Weights of a small GPT-style language model, trained from scratch on English Wikipedia: 1 head of 32.
Each number is 50 + 12 x the weight over its row's rms, rounded and kept within 0 to 99. Layers, rows and columns count from 0. The size before them is the row's rms in percent of the matrix's.

# layer 8 MLP up, 256x64, rms 0.318, rows 218-225, columns 0-63
102:72 73 46 40 51 70 60 66 51 28 46 58 45 56 47 41 22 41 48 74 32 42 53 53 50 45 49 37 78 35 47 48 55 52 40 50 59 57 52 47 30 48 37 55 43 61 47 48 48 48 69 53 49 46 66 52 65 45 36 41 32 55 34 24
091:43 39 63 42 63 62 32 46 24 56 36 62 66 56 59 50 37 59 43 52 27 73 63 53 43 48 56 27 41 62 61 71 36 44 31 44 63 41 39 59 55 44 50 45 42 49 40 42 51 50 61 43 32 69 35 62 25 38 54 43 64 60 48 43
096:52 56 58 47 38 49 52 54 58 68 30 88 55 61 33 49 54 42 39 63 34 72 38 61 58 44 59 59 59 65 39 54 57 43 65 39 34 54 67 25 45 56 50 52 66 56 41 62 36 59 75 53 57 55 50 50 51 50 60 79 53 57 42 50
100:27 51 25 37 53 35 37 63 56 49 58 42 57 26 41 58 48 52 62 50 81 68 51 55 45 63 60 60 40 62 34 52 57 39 57 44 39 70 55 42 72 50 50 49 62 59 52 56 60 43 48 61 62 44 76 46 67 58 36 50 72 53 41 36
101:54 57 50 39 42 72 55 43 56 45 51 34 61 63 45 41 47 54 52 49 24 48 30 48 39 62 54 40 62 53 62 59 50 55 27 30 67 51 47 20 44 51 56 30 64 66 65 66 60 28 50 48 35 41 71 43 53 56 30 41 42 53 44 33
089:48 42 50 58 37 57 58 36 35 62 49 59 60 46 47 47 63 41 53 55 54 71 33 53 43 53 50 40 48 58 69 68 42 44 48 53 46 47 51 40 62 69 46 46 49 71 49 30 83 36 45 26 63 51 50 59 34 44 74 33 65 72 65 67
105:55 60 48 71 36 51 45 49 47 44 58 55 55 50 57 59 56 21 44 54 60 37 48 46 62 71 34 54 55 45 43 50 40 28 42 51 50 44 62 51 33 59 65 65 57 33 32 33 61 41 57 74 38 37 42 53 31 55 74 58 59 33 75 38
091:75 63 59 58 60 31 37 58 46 42 52 30 39 49 49 70 20 60 47 57 54 39 67 31 52 32 49 73 65 51 62 52 63 54 63 61 42 47 49 62 45 47 54 25 46 53 43 38 41 63 50 41 61 26 56 51 46 39 59 28 55 44 47 53
# layer 8 MLP down (transposed), 256x64, rms 0.073, rows 218-224, columns 0-63
101:46 42 51 59 47 41 48 62 41 60 55 42 42 42 67 49 66 60 47 31 48 67 57 46 61 55 43 49 21 57 63 52 39 57 53 39 35 50 79 50 40 73 54 46 63 45 39 44 53 49 48 70 53 21 32 55 30 75 56 36 44 30 45 61
095:60 74 68 25 47 48 45 56 46 39 62 58 43 59 28 45 47 63 30 49 57 66 34 65 42 55 38 46 58 73 42 55 29 36 56 62 62 70 54 46 52 66 49 34 56 45 56 56 52 58 44 26 58 69 73 48 32 53 49 54 53 53 39 42
100:73 27 40 59 51 65 33 50 48 74 72 39 71 43 63 48 55 42 50 35 31 41 52 52 47 39 58 47 61 41 41 45 74 46 55 38 35 45 47 52 37 57 41 34 67 54 70 51 59 54 36 53 42 59 28 59 37 53 65 56 43 62 40 33
101:52 51 63 71 48 58 51 43 37 43 45 25 74 67 46 41 47 40 57 58 38 65 54 42 43 33 71 57 38 55 46 70 57 38 60 47 49 37 66 62 46 39 31 63 55 43 54 58 35 44 84 40 45 43 26 63 56 36 63 45 45 48 44 55
103:63 76 65 67 45 29 58 29 44 73 45 50 49 40 49 54 46 61 38 39 65 41 34 48 84 41 53 59 68 43 47 50 48 54 60 75 51 58 57 60 45 44 62 44 31 42 52 53 40 52 39 41 47 60 33 60 55 54 22 42 57 50 48 42
083:42 30 55 68 51 42 42 59 42 52 80 47 46 63 49 80 39 49 70 41 19 45 55 50 50 36 27 44 45 50 24 39 46 48 64 50 42 52 52 62 51 41 46 60 52 56 49 63 34 60 62 62 48 39 29 65 49 36 34 43 49 45 60 44
102:32 52 40 62 45 35 25 58 65 42 60 46 38 47 49 48 59 41 47 46 54 34 33 36 39 29 44 51 44 67 62 45 54 61 47 50 34 73 45 56 43 45 44 58 27 62 67 53 26 53 46 35 41 69 45 35 33 62 71 54 54 71 54 39
# layer 8 MLP gate, 256x64, rms 0.311, rows 219-225, columns 0-63
092:56 40 81 56 56 59 57 62 47 51 58 30 67 52 65 44 76 56 57 64 63 52 39 48 53 67 22 53 38 66 66 66 52 65 47 68 35 65 35 43 53 44 44 56 46 44 57 63 56 68 59 39 56 48 58 48 66 59 58 53 46 38 34 32
093:49 40 50 37 55 44 51 83 45 49 59 51 36 42 38 60 37 73 70 59 62 59 42 33 44 43 45 53 42 52 63 55 37 69 52 49 51 60 55 70 58 49 47 67 27 55 57 49 33 42 82 59 50 63 52 58 47 34 43 44 50 31 72 37
103:36 26 50 65 32 68 40 43 34 54 67 47 54 52 36 42 53 43 47 42 29 55 44 52 61 50 41 45 51 43 62 63 59 59 61 40 67 31 74 49 59 49 47 43 57 31 60 36 59 60 50 44 19 54 44 59 54 31 76 44 58 40 35 43
105:53 41 45 47 72 27 31 27 46 44 64 55 53 56 58 56 27 51 28 38 32 63 70 44 50 39 51 60 60 40 33 43 45 50 62 74 62 45 59 73 41 52 64 71 44 52 37 34 58 50 43 50 30 38 48 59 54 43 64 44 40 51 50 60
096:33 46 44 69 29 41 58 55 45 44 66 41 48 52 54 62 28 75 55 73 48 69 31 51 55 29 40 60 59 59 54 32 32 37 45 65 49 33 42 58 58 61 53 58 55 48 68 56 46 67 69 56 39 48 34 50 72 49 41 37 53 49 44 59
098:70 54 65 46 68 37 52 26 42 48 59 78 54 32 32 57 51 50 56 39 45 38 45 52 37 42 66 35 47 47 49 51 37 35 62 57 53 61 49 42 39 49 47 62 48 56 50 45 33 41 43 69 41 48 41 36 49 72 60 40 27 21 54 70
085:50 87 59 35 59 53 47 59 49 55 60 64 53 50 31 49 33 56 51 40 46 43 29 52 33 45 56 21 55 70 49 42 43 56 70 63 42 54 39 55 44 54 39 35 47 60 53 29 27 58 46 63 39 49 43 55 65 66 45 64 63 45 34 44